config = dict(
    n_head=8,
    head_dim=32,
    init='uniform',
    init_std_down=0.0028,
    lr_head=0.00872,
)
Each number is 128 + 24 x the weight over the matrix's rms, rounded and kept within 0 to 255. Layers, rows and columns count from 0. Numbers have three digits each.

# layer 10 MLP up, 1024x256, rms 0.135, rows 550-621, columns 128-191
159128122144119136170111141139081143092106110138151154150156129173173160117095159155156116138128131116134161091160138139104138126156154146158136156170080131150107148121079107143132061132111166
128133129101157152067110154102099127102126132088116168096095170106163126140155116102142128082133117155148133101102146118143102119123139130142091159167160135115139093100146141142109137134121106
131150104099079120110151167165084164119134150149134160116094140117125106113092137137117109105157118108128142122114124096121140123112127127164107128140142141151081114105153182130121105120170117
107129169143154162144146128146142113118166123124098078089119088146145101116150085100119099097136156119177125119110125142157113102089111146099097154118117138173143096135157114132138119129128160
132146099140149133110065132094147141098142130120096163156098146111077141143124154122123158084142091095127161126154150097096113143106114143098130146148124139126112168115127127113120098099137127
142088147090109102125184166137111115149165111130133110138115099091132177176127119110162123139141118140096150093108127106140119102104143148154140131178115091111124101120153145119136100130105108
101132119135120170141150132136113150134174119188142152131119104177137140123161104087159132102120153122107122164106115140179141102139108148133132121107116155095124090139139095117101126157123100
127146157130122122144119150135115136143129124148139118142108139125152132132108178114133115140130120132133094126134110168146140150109155108119137106144132149153113068098141078143117136193131159
147149112126097115091130109107132142137103124088155068163144134109117137143094140130159092170076127127137131133157094164150122144141092138096131169126138090073143108127106111135101120182133065
145135122148073157151124096129121157104133125080121120124105178159098123103126128156148138105086112131142118136121117120110167141171103125109151104106098144151069128131094126132134127145138100
124126167111130120157121101145132106099156150135126133157111134146124096125139073120131102091113098137122121110087122131126143136122142099134090123138143080049161127114168159107100131140152131
152082082118123133141121137090105112142134111170135116140168135121103119129148094141140111128153145116080135151174113107141103105120150139142104108084111152179106129121154120116108114104128072
096132125144098129147079118086177146101103090113098165108116118119159150111133176153099133115107170117138161148135139161122143164144127155125180102164134136136119096156111103113095155115098130
124116135093126134131139086121158082131121122135107129130169123082145100142112144161141141135121160115143146112167106096106116120104093182138072114140129137120125174100143148097128116160147151
129123190157187139146154073128125130158162110157146162144109173173121104150098076098120136095149142138133137121090128120100163131173154117148096089126133113182157166118095147113116112195102169
155163094095133133123151137138110148126134111114134123097103116111126141142105080120151097173131085130133173091142136141114113086128107122150146146112153111111133143148130132113109106134151164
156083135137134108141128168125119166095110081101086159125175083133101112147102136127166199141111178111109105138185159095190153127103148107133157173150107143172139155107124165139179102140111183
132101162163138127107119135140130140132141114077170137116122166109177157124113142127163143126111165130119066106133152142100104117147110140125073106114131118136158130144128117108129162094157125
132092093157146132143135173130114126084141108077161115140161143121144143087102141117114126156145115118116115160115108128126131130141157134118132114126109138149145110131133155119121093148100189
161155105125118094166163127134162112163123113120131122151088139062109124146099136098140131127128083116143117121089138157112102088094154098147138119189148116114132122141139126077140116162111133
167148124101114113122133123110142120125125111089140124132102138094098141112130117086120152105090124143138114123112121094167136155087120135131133097106094123123134103127107137128101114083154118
146161134109111125137142120112129097117179124101139131145155130113128129177125154145149081153183111134147107136149131176136134123095141088172118140126130130199121079118083140107043114138171128
100107144136147137138130121134124095117128167116124151135180173133168143113123124129120144097132127133091119083090091083165186158121115136134124160157144117140118114119090166093082102098085094
153102106096166167165124081144114152161180173131104118126158124146107081125124111115080090124132133136144168162155133108135084127131132090086104116120128167122142129117109101106100131132180104
141110156119115131153113121157112159113113102155152168119122113129094123167123168147098135125107134137125143135161127049096129114116142137145097085126134134111135135159115118148114128096121107
122154121076115143168143139160122130161142181113133098116139083115144129103127086106129109117147147134104108149121120151125125123149157127089107105145132133117166127114126137150118118182136098
135112094136112154122101141117114113135147081102138131145151142115131154138118121159126111143138136097156121101067136148146129123086141105130154136103152127122085137112143125091167153144153161
106138125101115158176140122111092093124112079117165167106105140157133157135160114110138131138173133122123118125119167166134096153123084111129158136105183126106126132140147119131114109124076150
155145148104146140126154114194104099100129100149148141122105110167090158127152153145136151092132129112140091151128114123133152135134149126118130113118103120121111152130133119146112112149075156
078147083086149108110166156115138111163150141118138124123112191166099147166107113130122143144115167113150157134136113119122142141111147115122109162139151138118127121153154139127179108096154134
105105114130094110139121078122163118172118138146134143118072120141130137129159128122141119129112152151088097147117143147087110120115135144127124138132158122122147149108077118131121188116119164
132115120106131128096122124119120133157112138146124166148125132091113154119143120104066094102112161138108146091131133134145148115122127130151168120135123144146134085128143159138157138081134156
123085110136103091120129073130104089099130147130117147105130178121171145130098169169157133111137136086166111129164174108117123162210132138117141074137196191095117105155138127080108123132124098
078158136155099137106114119147104158166101113138117166121149120094147105146120105154113122161136107109185142177086168130122134169111159150108111133112116085124112102131160140104155120152176129
118115130131150176108110126160141147129110102103071158121163128138140117134112128127115124159198125131113120136155109165092123126133137159105073120142118126147155102156170106126129157146109149
130131186191086118085147142110102106160102093118121116139108132121131130149125132114121098187146057104177160086125120110183090153142149136113119139086130143136107087143162087112122127118117116
128119142148161127144145149098119131101127136116084117136143137127086167153162125130157093124122132116101155133161117140135140146121105116121116106124119145139128143102105153125077169139140088
148123134085120139135146127141141170128148097145117150118148090111121145104102121152121156131108092132128134137115141113128138137182135110138161143124144110145139153061112123105141133152152118
094129095129100132134167173106151160120154111103126148115109085158152079159131152109119101113153115063078130169142147146143133165147136133097134108095159107155144100096157137119134166118111133
120181126088141146135138135153150088095118111114143135158126130127105106120106086106100135152123129145130112128114140104110167146127155119143133155100147105127105145119130114108132159146105118
144159118153125143125117079064135123138106122182141136148120095138152163099117111120106170120161136141115124108135117150185129135099130121125111113133122142128128091148141134142155083119117102
138081168098159122163131111160108147110116141124160145139138136152130165162063125080138154131067145130101148143113130112104178172135130169136109140163100141138145138109120103124142137106126172
160148177126128103138099152134177118145178110129141116143129131140123093187137131121090156125102124149091142155112154154133124093139130127140096141105109102113099095137092099145121105167158117
102126128097135169090178136075115122111149111100102079141111151141119101139114095119126174136155114140093134119180116151132122140149085147159180118122116129126153135094165148158121138106178119
105149129103087140157114139112151113137113120142150130117130131114122143135131119121137115127119119128131124159129152130168092109145170148184105132071135101151095138130169152117172142109117127
123115188108107097110141150178151122161136149101130136108132127154126128094124143127142157130113152170121146087099133136159132099128107149141145119106166127165119141108127143148149118158147127
111116142123141111120159131100189125072119096131104127169141111119118137123109126136106150177137104085110104148150119104143146102161072141079128142130126149142143103135110129132119140132136112
126125133119135117166134095142137060148121116113120156111146072166107172155107154138142113128133132152149076153119167118123126137145104138132096105132139139097106151105127090111139153103106115
141123092117152122106166141130148104122100130129118102070156120097119125091151156126144137157193161135143094127115097152122089095138186132126079144160148114121121152126103140156124129120132144
181130138121134144137107168144122155131117136122152133119118155132145108117090125121126140111133099137113129121139159156119135133133116105154123115083111140129133118113128114119180123135158153
156137153121145108138134171126110167128107117133101142151136131113117144109142144122107128152154097148128139110155116148109075105171105126142122102090137154103134115087138139144111152121147132
135115125121134134148159128128080085115133080114112139142122107129129145114154125140126127122126091147103092116110160116130172066159102151078139119079116145121119157100124115182118101105167109
094127145090143114137091133167136157129112156088167159137131103103181112129111169170164125117123142126176154126125077112107147129116099165151142148088093124097140107117144128214111165131113085
115098092143130125101144120153127129146144097126162141138154120068161124117136106130126175131114119087131113097113141148130133122111150084120161117106113147118134102088164131148133145162141116
123141176148136118138117168124135123138106114152154141107077121137114129146121105112149129127133092132122127125136109118145122119163094135112157144146115149101135140146135181139165096132170129
124095114115103141122146132146106128122113116154147163109120141125136119155087090127129120114165114098106124132101134150143143144129145147087119134114105121135110108101110098108120132130161136
167136155127141136151099139096168157129078141122147120109121185102130151093143160105122123143129146114088094112095112128146090140136130137179082135139138106102144134136126128107114094124196095
163129132142110089091147075108131113114143106129119117110097087150124115130163054104167114097138144103144124119154166140137145157137127155151082108138104140131114139114134107128126099115161123
138113122137129168136119089141141141108152105101122114140130105138092134138114148154122144166122143123111126138090132124107117106125091135111146062137151136097164133129148168138110186136113180
167155160156143134156163116093116146130146109115115101145126121145125160117112123120159118182149102147128129135144120106133156139126100122114105104133174155088167080136111135085099153148149108
128122150132135089118111130128135099131085157111090164120133144143126134114143128127164115119135117139140099108098109131177103153135119123147119085145126149148157107136138083152146102173090101
147135148157170147141137152082092165112136116116140101104125102119125105132153097164154126126130117118123109126137160125119154150122104111128124127162142156114113122139156143124110086141112178
107125118115142123113109147149141140099083141106087115138127110122112099155173141124178080115131131144135126110101088103097156100076128131117111114110139115143089149136110112113185140137136191
136145103106155090147117106122143138130082126141156196120114150105129113158161107111131147158085085121146157132120142112122113133117124132117160163125121129105123127133161110126095090081132080
104112090085117178098135112132157121150118173130132158127090151129137136127135141156105123109126116140142152145141094185135106142155098147141063145111175145102121166159145140150088147150119127
108156083125087098117146106162107077117083140134166119131107099099117095137115160158123158153168109121120112136129068117112135109153131142095129104112108140176092146166149113108143134162120090
169108079148174110113127178146149133136123162155116136080129192118113153145153150118133082123137108111155121091124149130160116106164111139095140135124145135139160146113074109117119118143111116
149137164146140051144113179087143179144197147119130108128138120123132130125092137165117105153118145155113140145096116088133109104149110163096114184140121161160125161172121081156116136149120120
152104113143112114138132165105159089125133148114139122160160201113133109150134144102101128143118143101158090112138132123141155168160109146137122145106107109118131189144135100137145128102142140
134155141138128108103157148097128135170103158158099157136157151104133125076130123103114113126119124111140112121132153123141155124136104122138162131112159124125133141115120120156127135168111114
129150131121151194121123117162113105151129117140123128126122128082172125114117120111101156119098091125177174118126109142107105107143162118079117096121168177120170122129120110153112158104109172
142142132081136156162108113118102143168120108129110125132156133125159132133118145173143124121151104106134073145111133136081138159140075095113176099170156129119096110171121065163162102111132056
# layer 10 MLP down (transposed), 1024x256, rms 0.127, rows 550-620, columns 128-191
141097134124124129148135161063134110159099161124111110114092135118093117105124200133124152112100123153168148113087139125105165138091166074095127186128144112159103120098121116131135110131119151
136117131130143127122113140146107118170142092136103130118108076122107121066136105148127186124159099117146117136108116117138124120142117118149138105108113114135081152125116147098095122128104122
133101091128147125116123130071137099063132123125123111075142154120136118150109075090133110095116159059122134117122096136102095127130120119129147171107145092172148104114100145123146170133137127
112112108133098127118136123094178132112110135144151121103100164094106133119166138157128081166107099146121112135129107117125179150101118115112149150119105111121079133111151177125092115131133126
115112133154137139150138092191095101138066149095136140111109130103110145125126133170141141155137147180137070110156171151133140080149104107078126124127127146133121139110149120164129155142113120
121105148123125089131161159137129113092135100154134113097091095094141080136103154146114169128146133127123149143128147141157128123164163165116110062098142057115103127120138147091110116100109134
129118140110113135113134126177139116139125122101137131148151130122111130097132107130140089117139121097115127147163146140099137112089125120163114104115110122127123139106122125125138130132123139
122126114109139109167090135124102115106150164155168154143100125131137128120126095167137147140114132122187130049126161099096109107145142142100107138127100176125127111091139116143154123141098147
128111160081130148168093174108111119106166158159125175110125115120103058112128133142120127119134118171134148124103175110146137131121147145103152174168117107152135154155140131144165098114142106
152103090119152149113140126109155167134126090121115143108135138113104141146107125122105144141081111140131127097125162115084111116169107111137126104120110105126153114097129166118135119131134160
086066103129106104144132108107160141121130111117156064148132156098145095126153166127117095123150150125104166098196092111101119162110133100098125060167106106130088121099107145136154199128152104
149150149125101126123127108110155141124134131146135145138126125126125127122129131134164164169098117133180138120148125130125138164140125138167117175106119203156188121145159109135149083152171137
110127093109154141119133087158127111152164139086187140104127096127142125155146147119096129117153173142124112127134142112122140105092136145123138136118099208126136131151128145141161098110088117
148141106156117122113133156173119138144132129123129136106131137149126143144140097133095120121149126113152107080107090158146142144142112103133126123063155061124147109151116143150115111076123098
109114129147127122136145158178116159109107128102160159152158121123103138139173123133145143152093112100131105122151064105117135128087116114091140119128125095097111162105113172153162154146147168
130105116146108111131127149087090134130145149160109136126135140149156137143092104142112140119086097116155118082132176115098125106108095089095122149132116111123126113131087135118144158147133129
077127137137121148153170126121073204153100098133093131120118139144150121191138127118144093153122175083158121164156151121113153115129133156095141166123113102114122122145162162100117115132076139
143128114130114128118144179130134153108155146160093113166128126122073155143119162163142091131106088181139137081098173089179106135148121129108142128112149137129121107150152115098152090107146132
107122150119163139102154103102174118135141126123148118116110130125106100089115168106122143144085138161126151157129173142093126126127138157169126086118175153112130102115167120145083108092129099
067125164127169177137138104117156121069140131137127137121149130099100088125092101090168113166163121194168120132138109124145111148105103092078148178120111113154101141171132142129094141127126107
158127125152105104157114134130138142132124130121115135125125130096113149126132139094147138114118136165133136103136150098129099147108131131097141093130091142146128107082143153151085100132126124
148155107134117146153136166153169132105121147119142144117123139134123123117132133128142141130121107124119111167140099134135113131115120136156158108115116101137167125130192121151121143119095132
182103140140109134074161098109128127113090103118178122126151091145129138149126098100083134167152129126138171146135113129116138128124118126107141148092105112115116104127175111115165113131128130
157100128062127155117133110166079138097128152148118062127117094149148130134127115114153119141113101188128143127122116116111166129153131097086100145102125115117131154127106140100107130131126093
136118103100162139141124111156117159114160134116128101097130120141148123124166080139125138074086128100127124150097122135152110111153100127094137115141146099125141128128101149146117116111111107
120119134162125127079100099137087118103121102142133142141079145130148122134160094135122134089138109160170118118132131132136138114119162134142145143112143150118098134123083103114110109097118136
131118118127170136166126145107095152158153118127100141097129129134124142124098118128123160149132129115143139121175115109086126150119084145138109106184121077132156179136127141182118133138101123
102147179142150155137114159146084168134152110167091164133159160113111139128180169107115125159127120103119171154133117140133137116134093156099087103142140136117128170119152165100130108132131155
141124118133120125133151154144131112111121183168128092133154116140158114126121126167139135098111113108128168144117138099154145104168135164133117115141120094101121117119123151094134130145102160
130114109133133121133140155109143137129104121144152151133148135114105142124107122133143117134126137103124118110137122117087101157106092129146098134134132078137148145120140156120122193147110140
096190153113082091097105111142202135111102109156125141156093147132128057099132096141169127155145124131082130121141144134147115154087106143106107107130127073142176171123108124089157162104110122
108137141115106103121092132120107120163161111115136140133169109122131100136127151134124141147073130158142135135139141130104154107134152168117151166113123155109099097141106085114133125130136124
171122113137094079136134086113113137155127163145125161155128165110152135157143117139106139096158103138128099149161178137136102173121114125162140145080171112119085132079156119137088179135164122
149096125137121092153147135176113127169140163182123102108147143116121129142133115159116091106113107132138152136136142152127097101120129150093161156114095112114163171150084140140128119100155113
161127092090142144121111130187127114106151075090127115109130060127114138100111123099154141139119152134138158126123164093106122118092130083129167115122159103129123103135103136155093105144102124
145132104156129130171103157149143191130102141154143110099132129139108153160129106098130123121085122110129122142123136145102091114124139120141118175116084118160142139196138133162157153097179105
146136135122155137134115106140118148127119133110116130164089099112130117113108124118138122150117138125086103082137148141142145121116121110136127151151128143103113117132128140108131111156117143
143086131144139154124091099164129115118165120151143139100156164104142136155099126116081138149115128122124157142117107108142145137109107134113149111164131134103125129136140146108098107101122123
130105155183109105098110135196131104173126121182158151136128097130132166126100130121119158137125160188120121127112057128130126131115138131136105097139148110112108148107172168092101120151124124
135113137154128126175129121090159107136157148116166104136139166128101139118100135085144159110108131120188081143107126129153121144144114141128118144055103142113132129152082122158163169101142104
084090135209137165151088161154159150142166104099128146147112143144102151132137139157111153092076108157134153125110135145137156125131113116153089105154104131086129149124093133138109106131117114
097124134133149100116154060176151120150139188122178159092154135171135114102105137127098135169134160155114146148134134142133148157119172117163125109151092158098095145182082122107130067174128135
172098127118173107116146097101145162139120158127130140131099157127129103114157129170145145105158105113157128125161071142156121104110127149144136195107119151120129108106149142149118120141107156
070134097139110087140150108106099101115131117137160078128113154114097129167118123153114155140140128142134113109142121128170163093146102115144169157172081098136164129083123126149150119160143114
128150137148120157112148138131117107116128100124113103162130109137127133150101108116141124141085116104159116145136109130122131115103128137155089139147126084090159153124098102122112115118131134
095113145130073143134138102118145120168097169130132118121145115155122172130119104147092140127139127159095138135118157092093148141119148136106114093104113153156121127126150141130112146167165156
147146108127120161118086088154093090182150110114142124097114113160131123091155124094121147129116159161141145111130120117118127137132179120149128118115127097118157135167137100132130073134139135
142127153121160109117073126111118102130169115112104155118132087099124155136156170104093188142101120159116155110157144123163173150140101097127152157134113151141132147115156130159135150135085102
138148121154132141082110126124138185108127159135183095135137136119103164150171151144160077135138130145158126139153130126126068160132108172102144133089122110160127140118159148137103141125143129
142137116100104110118118117140125121158132128153092092113143092136105101111126122135092121119105123103090154152137153140145145138125101143139131138137121126119128151129145119134124212090069132
140115140111122133131097116112163149131135099104144141133130133152146129126142109105132136158126135163115110169112120098145143143093085140157102090130086102106134082154164146152110075105151116
133115116097161140155135085120133135133118118162153134106118153181106090088139087141139151154120132132153159130139119112134127127110155097114128172161105085107103124153104149124146142101107138
131128095140145145105144118150143090105083162140126129111084145115125192084132146095154106087134183125129152110156149129115154117139112107130130131122134152104170156147165131112122149151125123
091119125143159098120143113118133085106077132122138087102115161160117141140109119127150118112132100136094131149143144081163137101119094163131137115154119103150097159137135155149141180121158135
147122139152130106120103144156156157069122090146116095141146085136156137107134102126103079099123120137132170119099126178111166129175113131148120138114140142137144136072138131136164159179116139
130135163124131131125129111134149107148139138107120121086186107130135099125138118145101116132149115116132126118128088102104148140111111137134124164144116052153128161096114155130133129140123107
139111163103141092182098111126132129131115114112153158109163077130150098084156120120110138140159104133119121115152129116082141135155113146096121124149129151119148126165118112089125120123132140
106156109158172151109136159164113169132157152162103138108115124103131138139169096128119124118114133154181113166156152134169134105116162107157124130182156123111051114146141157143121109148116124
134118167101113119131135119110131109172122103112152102162150112137113119118114109138093140160136125107149153120149127096101117128102132091126128179124130150176140126142153098140143143139066157
141085126113140106115084148150137102078150134140147140117117076115109136144132146166163141148102117085104159150131136144116132146136143124165121136136117124125089147145148152134168082101152177
142129108109108112112146110129128136150162116132143134117140124107097117089145132135130139096110155128139143165168187139090107148086161125131111083108162185106112140124125127120131093129110192
145112132138122110127106107144115082145141135186113142146142163154113117131105136143118118100130138129118106130128079083132143100165060105089126161125142117104146135164082141128122140138120058
146109141119090116180134118130142139122128108169161151096088110125139124133068109169117161114140164131117137116165148137128094100141126115137136136136115118122168157106173113148123115132100136
101114107108157144144115123145128151119156146119167093097135145132152135133150131143156134127150117098121143144155123090143194138088118121140165105145113083127122163120166149113087144142123106
052131111152104183114157111106096145138127157161160111110101111187165145127140125136106149147119178125143112120164103131169117131097136085137128176125122114129134102068150127073164126084161126
110105125122134093127176119113138115096104132160115112086167143161127141136161154122123088118137181164137121122128098127179099139168145140161140084106110102126186136126137115109153156136134158
103125136126125139110121132113114125126126117115101094174133106115066137140116162110129117120149111161134128102133123104162128155171131088099137087098174123128137173179098167155150168127092103
117059124147107148107113103125092153122144113194156124089107152140137120112110132179149122143158142114131180123117121101134131176152147128121145150119138130163181134157102104166114121150153118
152105128119123104103110127161155146148130093126152104112094112116105124144151148115174122119100137164144148139136113169125149163114116108155140158128144113126156161133123132115111112134117132
129111094145160108075108122124131134122136129123139141132129129149109140134132152143072146138123121165109113101131144117116160126120159164139096156100105144064138117127147147133160112133131118
094142131170116089140130169102106146119139129129090124147135150111133121129129119127099150138111130147145096115114149106151125135088149088150136080105143117153131109136118153111119096107147140
# layer 10 MLP gate, 1024x256, rms 0.132, rows 551-621, columns 128-191
091126142151114087121140168123094101108112147147109146153115112112112122158104127152133076107154119175135121167133140141080125103133106129104110086118122129184160139114104109106138147155124124
099132136080102142114136123110092131132158137125154141151163134091164169120152133107092118175147131145090165139144117113156164094114121113142154153148149150145084113122118108116165099098135191
129133129095132130131159085115102115141133136123134125109132149110153127114084072132115117158164114148120116171133126140109159116145112122161143108097137136100124097100168173149127082126161121
120127114078085109071150155140130108139127117107145128114130107107142129106120154115094072133161146112119144120158158135087125158096138137113128173146163128193108109121105115163179132101117148
158138125147115145103129147150121099129132138129151129103116153192128111177125148117169109176135103149126156165077189118114139093150136100125155139152131137131142130178084116111082091106151129
126135136110103163166136127115132107140150172142144120106109120119111105172089096162156082141100129154097136160115140148112181104116113113115142161101080131166099158103117141113125158125121145
111130090130136140148139131146156113158106114149100131154106140119118127113091165119112130157077110111152155121097124128154124137158128142143126119131101156105126134103171116143134098141145123
116127141133113152092178120118138119161095133118134092158109122137140166135113097102139182123155134116132134126124095167153107151125115071135157142109146152111156122122150145090145123115151124
124118101139112126133120156123096135115134142131131149148129120137136151091126120158098083126088108138132116134099115110135179100152133087122137096153124129107103122144119105125124171154181113
128116141087051109069085177138089118168091057115098151130134126127097083126133141145145140104141125111146159130105128173116136171146140159094084122104087168138082120121124125128123126118130104
107164092126127114113127108109091105097127139125115094131132140132141148094144110111150113113144136116110122120144135113127139139153123091130153162144122122151096123118083121166119123115128100
119129146163105146096120099168082162158126164105150108094119113070136181163142133118149108126158187102104168149164106119123128126133147109105152088122089112131144106158112111131146157112107146
131117096073166162096160099122139158164132109149153093156115103134138153152115103092120161137160147172103136149162173120153148080161145107118139145098119188129137148106128094100147111116141120
164112118145143099122192111101092180127114081108118124143123140096140165145113131144140133177140128144119170131160141132159111116159114131127154122121152096150127084158123115113113129121130149
103128156112146125164144125098119163177129116140146110114121127154108160115123103113154189140150149138119114125148102151125167107131154100110165110123119118088137146159147136113136105089102114
137106102095154119104093123154159083124133140134176137173091103144136143090113143135137115161136112135127195149149125094140114177144162089111116117129129158139078141145098095136140127100139136
135092110148122131121184154107071147124130177168080134123155172121100143161085090116155138136153094154156124096129156133169125173128152109148163168135125141189163128152119122098094130151117142
157100096144147091134158139083122131112124145128123133095142101137154153086145190173148095159145104119137099145122116111100130159103126121106145087147142100126142165150103128117111135157185135
151109148137155119131143083076112111093145165167170097172175141140117163135142094124156142191137115110119176139123106166117112134138151156104152160083115165143137115153098146113117122110166154
131121101110102154141193128125114131167127102142123124084164133092120163108117111080128119108106139135144116073125167160095169100108108094120125112088114135116134123132108149098082119101146103
106136160104160109117140127084088115155145123137109143156165159122142129119101134114118089115117091105136128111132164157134125101122187106132104144146151163153145135158153158097099105154126118
089147149114092127123130127106140107110128154144121154138125163102144122132177144142100138130096111166158123117144110099128144130135172145132093111107147100131109172158122159126147134124135130
110138094115118113129154093131124134055126090132095154158085165119169169102155148137129128089147143127112131123104154105167148141140170131113122134099112154111112159165120090120151136098110157
128132120113103156116108100119118125112146142140132125099133129108118158152131109130156082084114117117160122150109193141147087086156113095087120131149121147171136138148113136108100133119144135
095116135142115122130133161089124161107154127115150127137130189111078144123110161127151117166128148130136120108136135126114103127180121160131160119137138114163133091135146170087121147151117121
159133145105078108134163170131146145123127117140153140111095093126117123137170117121140118145164103148094109135123109126139097123115121108127133145094074131101107116131137117084140107082165131
122134134126113140117130111122119094141157107179082147134144146140089148127114169157136098084134145108109107110104144149121095085127131129114129127121092130137132115145162156144146116163166127
097092122087098121113152110134111095128131141121111153147121112173138129137067157130117108093127084140125191164107133098144125149110121091061104134166107115112127132130084100132173134171133126
103126104095166110110140133103119097120119135145129116112143177164093119117110133143103119128141108125133172138107072137160142124111116130091156142149151148162108151156141143093161142150162111
087091133130160097108107121139126096111187127155128146141110146167127162108164143074146149124129091163115157133112128123126126100179204108117114111151137143129088134150102089134100154129144137
099115119140100113143105164094080131136160145152132133085130097165147095092131178178135127114098120122161120126123108119136138145112144121109145128169098138131132113125133115114147084126124102
128137098115123120127118125101107164143128065156121108151115180126127123158100141129148135181153142134121126160103135144172149175144157076095156139131126173114133161146080132101159130103125146
137114142109124152107119159133093110161086168095083150111090155109126147126140119101154143143087073164108156149127181120116135121124135077140134099118161190128087102149092152142171132089110140
095161126106088168135135118104124138106138129181174147138127102145124137133135141129105144146114086121151116116107131156157123106127187131110114120110106132103122137166119166163127136135137170
113129115136119150118098106157105100090078128169117103141105166126173133092110126153109123151145106132109078152144116136160170097163142149088131097114158150130117120110110111105111148111134150
154139135121149146162109123131135147120147147110160101120114135114137155137127110154129107163088107125120140127162131157110145116136098145118122136102117144128076093129129098122138080127115112
145138135153097146061141115116124132124150130132126080108111134144116138170159074113190141105145153139147156142152131122132148143132165098125172134099133136142148148169132133068089093087085137
159108112124130148130149153108109125130152126142107105144108110163100122138138101192103148137124141103126154151117122181103133112162144144158150119156130128110149115141125142113156128113134070
107133131118130137109132128139143119113150127143080102111099190128148165149134122142140147081100113091148094111131148148115142099121143099160134150163136115142082114159134120105111141095157132
148114130156155123134109131130126131127121114125131093117136101145131138142164157149112085151075083122157187111108074143119145116110137137126126120115144113138139152135121174128104110109112162
126123079137135111179118138165158134124146110202130115131084119186127164139133106182118096137144108134114144145137118112115164076149142135106144116089113139155113113149111115102154107144121100
093124171120097168099108131137133139121107118114166134150135126140138142097135097141165134082133147099155137155155138101129104152111088130123119109120081115138110100128153137149121103126143124
119085144133139105081142105145119153157124188112094110128113130139139122146121155103117131134124129133131177126128087156110122122116148114109137134104120147078106157159125154117152125136151119
080108082110097169140160103128113142116139147110192147141111194155126126108138136143157144132137117138105102123091153135097098110147160145145139096140103140133107150127099138155163133140098167
123147160092110163116118135123092133155126105119164118125192160096149132120117139112125156126099092155126143167085143154103194140153136079147088139121102113112181122157145141135137127131125142
115084160102138082150131115124164103152149118159141139136140114161118072121117152134193133090161129082095113115145113104102127137163118099151132131130106146132092125116133138129088115130098144
069168141125112061112144129101112095125085151142089118118127148146117092115142114135101111090093088119138142154114096163132152129106140161123140197161108140131103082139091124105182096126110116
139163079115150134125163124127105126152119110128155113130138136124112163104081123142097091115111111145116127150156089181125158114130170131136112139142128147162117123091089153118130134134154136
129113144129164132117144123087128138118175124124130095152114173139168121134126120148112133114109133153153146143121115134113130096080137110158095095160131117103110147097084152140092140150143114
131167139130136122140147106080085114088147067177123143138127142102138126135095161139114095108089112088161141153076109080122142129142149126117126067112167133150137096095127146111151119143107148
136089133101121126143143127141117129088146127121163133117118128140114161141146135118113167143100118104108166186112132119149150165118196179141133133129136133163059128128100138132137135178136130
109119093141111116098152168103106094128161110112130148133110149140141170111125110139135116149142123099169129136118130083146141096078143149062084112141157138121148139134126179135106125161153129
126110121101089137119129148138100139186123164154151146146099145148119139108147136121137098174103134148111115144093158129078167148161133112126122122084145154109110141114146119103116125109135133
125102111158124111126120157088121161141122125166101159104170130096145171153079109138163125134143122143109203159110134134114169076120198124113146125093157113152076137141132110145150135119123131
110113091147111168120166136125123132133093111093180134178115146166162135123127141113080105109092120124129128153077118144095103106171142095092137134133136124117085145135109102141132142143134180
093118122145139100125103130089158157149135096129129138098125117142128125117113151169118097129117108137086153122115170181148137168158102066103171103125149146133120103113127138140118130113149103
113134079110121166111154141128091103142150112137140131130143141068114105104126128121109110125113100158151144164132110136174130151149149123092141146188129139115148116125168117139142124109109150
132130162167094114154136125113098121123100137109159116081089144116098164122119095117147149120151130153137139146186124143166150095138170130118119151152081131165108132138135108123136086072175145
147070116172142132105134111154105135136112124109134124137118168124074113145093117120143098085116090134114158120120111126132136096102115137070115151094106124151132155109155157185136129105119142
106101138127131127098153168161109135157119217154181169143121145106129134082088141100126154146111104148136149123141138169146137160166172159102143114122155165125137103133116132120140112127167095
120126093126075125102113117116124085126109121166137126118092115145112115112097083110117142125166116101140127129150136136065150111106180110140143134162146151142165106152147123103135134113131133
096127137156146127175131151117130152160107160150154128115173100124073151102125155129172118147133122116111169142100083116117163131126148139099113142139119112132128119146078130131133155169089147
116104114096154115136110153090156107149143118102165142171156110108155099113131152124121134088135116143123126108187121086170116140111174090112187109107122106136120113133152116128110093109146118
125144082107103159136160134163087167129171131154117100136122118133114140114133139140109134131167128142125075098149109139106142138142156095126130127143135127176136147127133160109087136104135106
131094095158095157093175135126163142171115128123096091129108103134127126155103136077138098175118067124174148131152118187165105134166130131139123128120110153189129115127136153121123143158142080
109111154120087114117149133114102116130105126145109115160110158123112170152139139114150138133095091174135105141116091115113153133178138130090141144092128179151117138113129187137119102160148137
096220119121114148116163132133098073126145157142076095171136145109144160160123113098148132129141115143088140145147134163141063089119160103114109111134102113166104114125138179064152126092137125
132101105150135182141147145118129125106118149163135114133118136120129122119112127107105134109130109108112124109093198127142145148148134158144140121137111142169101119132095112141120132127091140
139151102090159129121149133109119115122098135179123104132129175122135092104108131111122131157140110102139118127115109081154148188132123122160182140106160113142120140143127133145150139145151173
132133114097096096127117162134064118131128110164164167117101125131106159081129123163150110111097150131110109163138103095136130106145172132107134144118124155109114160116137106092131113129127107
107109128095104117087072146104154117130134114166083154106152108094112143154122096138111116159151119133190117155110116101137122112122185115136136142112127158152129099132153118111130113119119115